Part of a small language model's weights.
Size: 13 layers, width 256, 8 heads of 32 (1 for keys and values), MLP 832 SwiGLU, vocabulary 3030, 11.2M parameters.
Architecture: RMSNorm before each block, biases on query, key and value, tied embeddings.
Training: a variant of SOAP for these matrices, 688M tokens.
Each number is 128 + 32 x the weight over the matrix's rms, rounded and kept within 0 to 255. Layers, rows and columns count from 0. Numbers have three digits each.

# q: layer 8 attention query, 256x256, rms 0.0958, rows 0-10,32-42,64-74,96-105,128-137,160-169,192-201,224-233, columns 192-255
# k: layer 8 attention key, 32x256, rms 0.0798, rows 0-9, columns 192-255
q0:103147108140171133134162207138165127101141113138061126098140087121168089135158133048144119120147182110134150133113157143113118088084128154148161102172164165154108138153138109126160130141076100
q32:046155109118160133117159151122113093087093163116113067065110095086143123117157068103142123113193145140156176105076121122107090101085077131151176106135143123144162142132151081144165095120153090
q64:107126137125179151187158162128152129126112110151096095108122130103141150133149106111154115147142133116131123147034149181116127122107135161186158122156164145179116151115165067206168132131082112
q96:088113145075083161113119148145118131094128177116169123078088082111162120148134122121116144134193141171090141147109148128100145132082180110149160149147128168144161110141161090156130111172109142
q128:116137138109180159177173151146138095127124142142113106081163118121171112175145079106158163164140159136146150148003159162127089091050128152143160139141130172136134136142162088161168088126099111
q160:108150116085152184180113153139121116106146072092073122057110076104196140105164087076160090146130172164151127166063120148097100080106123136169139112135192153128095178135175071164181115164105083
q192:083156094073143170172170151130122118071139103105112097075102097119218129098182069106172115112140133149136191129060104146105100077103121160167170136173174136154103167136171043154160109127123070
q224:102122128084144180164162135136169127101119104129125086091152117076210130121132117108146138149151108116115145127054108148108098156113140127138159116143155146128122168143210092141154112131149120
k0:136155138075143134174116179155122157088103125120067089111132131128163080190197093093155125162191142116113132098094125132134102105127129099138199143107185115112141137112155082158150131143145099
q1:080164111160127118135194157142120128087130173129103193222116117171152132100146132089130101166136100096128131117132168147095158146063089138136099142168107151150137085166161128116056125139138156
q33:109125116124086122113054121120127121082158149143129193233116179140149139074094167149132163186117082106107095159165107164127113123106120140151123126125150093096142078123155160114115125135102152
q65:095129106118115170142077139119123103082144154169124147150175146118135125117121121118100143149128107137116109122166116134133139132140126146124079162137129139090120125159139150144122111112120136
q97:101086152117148133138133126091154093088148168111084127114135174146150146119086140111137120154148090137127098196133132138160163205103103173144119175144169160079105069116159103229063138125126136
q129:115155116145119136167099145098128087116122139111142198164144141133114091112088137128124137163145103145108090124146100139127134137121115141128103120146122147124072100136158151191122157151119150
q161:109140110154131156100157081144150114048100164158130168197150158141145123089107104098113139179126066170092110060131151140121123123134132101123099094148125061074111107125110158167068175147112181
q193:074137125149108163143097142144109104056121141137134177207158154154128136088109124084190139181123101160112135122116153182125112099093152145155087142164109095091149100141170158195106181133088201
q225:082148123123125143142069116112103096087126115105131170210090119147120125104101136115160142165088107154117054121173128150165107149134068162137130096159132087085108128116181145181099148155116158
k1:118142131152115151115099138180180126153145122123147187187071130148141123076095119093130109174105141137167120148150151190138155093120108154133141107111138104089114090131135169132117124181122157
q2:110171160151127117103152072097168137131137157110140117161110157176130106160133082098078162137106147151125133118086151075155168115124059117113091082161129130159172065196134131109162163067109141
q34:154129162094128123106107062096187131148130162133190055152121156093173136137104083110115219133113146123100089150150161082160166182139079096074099126129067137093120058136112150130148133127111127
q66:068139158191144116076163075109122126111101171108154084158107115128134090162090073105113212132162131133115141105126187095155136099096118148151091112184100138158207046163145155096160149097126130
q98:112164148172148122100115113121157118136137129151142126140130155128132098133111104117138147128144124130158115133143152122154160115129090110121118095167084149158149096143114138104190174096145127
q130:106144158169121156083113088159193098146145149123124065126156131176114138159110060071129235121127153162143110126142140086181126130142081174131127133156095122125218074136127115138150137074094161
q162:104140144131140109074105072117210125131146144116100092168135113146152134118099087093130214120118144105135104135144140108163163060116096085072106081150063134144163056177095170070147149090139141
q194:120160145141158147075135069116209122127132154161117106174158150118147164139140092121110238127108106081129125139165161101181150087154081119067088075160069143149155033170132153131196140105126117
q226:091151146131147165090103087122178129123147155135169103158171158136139170103120090084132171132116157120140139079171172096158149115137097126133101083139080137155149114145138164112154118070107122
k2:092126164094172193093171070103183125124140131144184123148191122116179142152136058051139168180078130152121124101129170100145132182123108165090068097131103141148148085170110116118163155095152139
q3:166096134162093135087109127168136137144130115143179126191148047186104096134162195101086075120157112148104094149229121092142122141128133133111102105088081110072104086123148215087078132141180103
q35:139083135155119165103127108122117141119121176098190125156127129125095116098112103137105145169131078162104078161172131117149139125133130109127127117112073100062160119125113194136120107086122141
q67:123112107197071112091083106118158126150140119103161114176102081139114094105149176093118120106123100128097101136159146135159120107141154113141142139071094113096157060142144206131086141154177118
q99:184147120103057130146057045166126180151176129110176136221079099150129095075160171120111136177134039116116066187204101132118082105163126057117118107121115085087054151133088193022021122203164114
q131:156109126140063148135106084130126100169125121124191131175124106148130055125145153080117111170122142144120073158190135132129106095171139092153103118075104091077154091141121204078106130156200124
q163:163112148158081156121138128137124144156105140091146125195111109200087116128130151086101109140109110130138103106188142143114132167171140131118107119099094081075157085148124215102126126097151113
q195:137137156150095168142147109167133123166103100084170099182145073190126118111126139086120142125113113098106105103180158111142123153148124134159135112120093083091137089130183214111126120060153136
q227:154100114132085141130128099138147134162122149124200097194110084164132087114120153129110138155094051127117101142180129136103106152173113151083121134134087159066102092095116220074087175091141152
k3:117107119139064118126128099120156097199102140112154112157146106116120081120133145122137132086148073139135126145186107136104118132162133114131136165135070099096114126083124208104113179047150162
q4:052118182163151132113136113154125132079141171117109081137178142172153135069150113114122116178148145118168114173123130156103117079136112134106077118086137084133119103128132145151144133123134152
q36:070123111138162141165150103142141134141135155153121103127161079111156156065146142093165114186167165164123080095134184139084103108122085121095072096127133114133132140091101201169115140185143136
q68:127130122152101141122175110139141125113121200112139100139146096170163132065141146052139136179122165122130131139121150136102093122101080109100085085109108095115120101121113143109162089131108127
q100:123171104135091178091166131175098139165113168154166144166096086151166072078160128054136183147117138123166127087092156094096079083108093115153088060153109098148133151190121165074183093141126173
q132:049151130143130139114233114142130144092117145159147086144168094153131103076123129078121126195112144130143140149080140107155112124092097178155066095120125140150117136150125167108159137144136147
q164:043186116148146167114111130125123126078140153140095093131151149117141147089142139059141130184143166117108099101132212110107101094105076156102107109099122067091166083136135133179168112147094157
q196:080164127157162146088184126129133136063139173160121120165129102136126128050108124068104150182134162113151141101135197127089117085104126170109106117151103145137137074125135149135128123137145152
q228:108127123148158115140194087129121128087141156136085115129085094140136089089099146093117126179141124134136091166097209119166104050140074191112096099140129148132108084155155166134123148186109169
k4:084162137108141112147132121177160129120140144120108093206127103128142099105132150103135156209191157115097079157115163146094106131139085155105105109134118107099147090151136115163134139157099149
q5:190126135086124162138108109084077187166098120117194188126130185069092129162070097217124056131090106118034152105176033145119163135158135080132066154143156104124096140071101095137087124083186056
q37:175107109119119155116101078146130205149084101118202214111116140102090143115058107161116108141110081083075140133170039162091092116114126073099098136118131178165098162093088096124114126118195123
q69:153118142079142152109054128124107169135104140126196205140129155088130166158115127174140122106047119103075156093209061189121139151144128088097115150149140119107111122112075130157127174127208095
q101:151146128097149142105095139124032151111067155112090179120093190097126161174073108174176080135112114100070144120148072139151131167104089114118149147164181190147084125116115092131137116145202113
q133:168177108106102155112099128120084166110092114100114233139118153097163174147096113200164077112107107109067165073157049145107132117138161105090119152149151191107103133124075101126115162112199075
q165:167151132090133139114117102126073157128087067128162176129083191044139145159061083201156096115045097124054166126155053165098120120106164061113125155172130180115124136074095103100131123130193114
q197:166146110118129151068132094142098171124068094117173198116096162072157129155089118165144111124026077077030204117191042151122123117071129084129121139189116187125072106056103094104145127082187083
q229:148152129119129089119101113147099152134089103102112187130094135054152099167088134180165160123085053112070159138176095151122121125129126068127140163176164163115084105097071141108137141126204125
k5:173121149122139149128068102163111142077107108090151181105083158093114151162076094151175114150097067082059133091185086142188113156153103111130097165175158129127079122079083112151107161124186136
q6:131145130148196127180115135095207153152147140161058154141153189101186115146062092089092200203123160102066158087102138127104171123125102136097145093082094149135191043176170112134142103085149153
q38:130145127120165156136138119096190148179178111164120209113226189087114164068091143117063103154102193082109154109157035133112155117093096105134136092047060153175132092162190108118164146097152119
q70:145179143164178148111195185140157150163179108159100141109166145129161111110098121091120150169155147095119140079125102160125180093117103145099145090090091143176168094174164114133165153117160109
q102:125123111121203137124151160110187124129163120152104100124162157113138145143065101123103155147162136102081142106110083129148144121117103163112143167080099169180151072127128123137128134077139149
q134:161133119144177158138181167109199145160156114136081113149175169122112122085079140105096147184101178119102150094113091152107190176138122163111150119096083210164159100123178100124122147088132150
q166:159163136095195142192107125068204154170180111150134169177191174117149108097064103112107220219128159062078129131110090129126144092111110099098156095058071148154122021155181125112118120099159141
q198:198182137104161192172122135094232158178182131172105173176199185124163126141060136110076167216105129101050126123113048113131159103135139091079138135044088150145145049175156138063128147096143106
q230:167161157141161138141168144125185164145175086130133158160167168136174125100101124075074141201136190086101146094105103120105169084120140148094141102024110138161154067167184118103130097128118135
k6:207155150103159111204165120091155171172164088120131145136186174072142190129085124147121146203109115093061152119106120135119153128142099114090115116034100156135106118119172085098127150108155132
q7:158082160110138112073133120121156101130104161152138121125152163138136130126144113159147083097103151139107095158113089139164144183143107165164142161127189102195129118092144107124152145158053159
q39:122167142142164171110113108078174118152100129187093126075117186099174142132096117114089097090112177139094109150077082110155146100121110161134150146055118137216179166186142092209187184158114110
q71:137107120137153164110149083121157125168112112144119101111161155130138164128137110117094139082129168129146143120111103092132156139129150135109142108109116094197223148118109072104160145127099110
q103:106108135079129122146126068110174139149123099143128084096143154112127179105128159142105134142114146113146137159144149103130098165146157144119132172085121087135140164137164106138081154190082123
q135:073108126164127162135114091190176120174094168146127126123187185135137169105147157125135111079138194124126131151063103083130142138182137134135148166116128148150158162106167061117225150142091141
q167:118118127118167126116074069092179140178099148165135147147151154142134167133102164114149118103109157148109126133102093104159120150170130146141143157093160096198137175162107095159132136164067138
q199:103170108145182161115119079134169090176109135136131123107189170144131118106160175098137135083147183111092181125106090086116125127174115150173120130131162111202168180150165065124154138186055180
q231:125081111115164144132039097123162133163122133163128110094121156139111151137102167093126145080184174123087137144115091116090115171180141140111122163095159096174165139111150054122141129201071136
k7:056095124113148112127130082156165150137112135161150110115149131141123105154128121134147172088134171110144171131093127107139133162103132121170141159158125127236104147128128115138160147159110168
q8:122187131104112183119131156132076113150104157145175102123112152091092147070134153109110140153180139125146130126106094170125129125159133187140107198123119123062162173109164066135166107128162164
q40:128136170142160195095164140099092131145101133121112115149136129115108109104124181110153171128152173121127138111142148149088132115140141177105101152139115103126184152121134119137240159100149148
q72:180153103127127143105128149143111135073121108082144114163109136112144117100103119128150123135164081107137101144073141151110147148129113171117127168123163163063114094177116103142124140194097116
q104:100134087146150127116152177086095129103124156123094147093097180080106210078120131153133118160155134113121096127105120181128187143122133227107134151113144181098142115117150098159137100192144110
q136:166138131123126180086154151133143145119138130063124116155080139129091155061140130082145144136165137133108120087071135164078159117147132187111135161145159152094153125109121078123157108162151176
q168:134143164156102132117140173133104107110122142129126115125116139114100121053134146140128096154151126109100073137088172188122128163144115190121137156108159136075173158107127086184168111139165165
q200:102097176146146159112163134159097125149089137127097111177135143133100124041141149088144112135155148066108099133123168189118124148111125182131126152133137114132152148110122058176174121138147181
q232:128166161131109114171133177163124097126152123091118113169134123074131079078117143134142117156168173141105077155139153190119132147154091152123113162144129149045139126076090073165126120150152173
k8:143133160112132157121145131124108110120082139119136110115133154076132164069157118105144139145146186127089108133147160169133101160143125132083120168082140102068194123043095080173175089158154144
q9:149151098183125119166117128157168121176153135114158091142090135136079151111115224139106107092071165071154144124144222178096103078163117099117102153109074070167118158138103172149169156193196097
q41:131101140141160122148122110154118126164121126113152129125132148163103149102088160132107117123093146079122158097121161177111129143177117154078082162108050049151130125131079120132128131120195145
q73:187147143108176210135190141120167136155115119133139101195060160178116184106119131152131133082117145114183164110153167143119098102166131158048105151195070069172131130156114116117134121094129134
q105:175083142129125199134177149208153167157123081149165136124134098161135160134131139089140135087084176124164188037131143130079094103160171118109096107132067046160142141184074126123132107124157139
q137:149130165102142157137157099135141171145123108122176119163073167180094179127094185160129125104103113114158147118132167164082105134161112128085102179148085047177083141129134128119154123154174156
q169:149101160154154134147135133160096100160089148136144125135070158141094172125094170150123115119081126090134068104163236175101080144166156147083109182142103037190095099162105149127114133144196108
q201:144097121167144126126148146177152117159107112135163114123112150161063137105095184161140135120104133069147115121189168159112103141120159148131076187154058068199117099136096118124096150188167138
q233:180114142098181168116151093132150137160102116129133144141106173141065159078118176145112122105073167127156117136143204158129142122202133096134099165145079099176080141145114128150129137153177147
k9:160090122112185137141142114152138136153130105083116135145092154130098163100099175145135132090058166124134170126102166152103124164160150126111108159151058047167130117164112144156165124110201119
q10:117143131108154116114140124100113131105107128160139108078142179115102101141118140160141192104151161127140216097141132121104129133093132090152111117179100202075088157055100106102122107057191123
q42:077116148136157114113165139076138150112100125147108081129147153090091131132130128108137162125126164097101165079125157127113158108119111139084123101178110153133157116122125105119104152035149134
q74:089137167108178116152167122102063127127145137141125075083152135128073124170093096160097121090116151120144201090132121133119136105108114123122065129167117166132098180130080098100121126059158095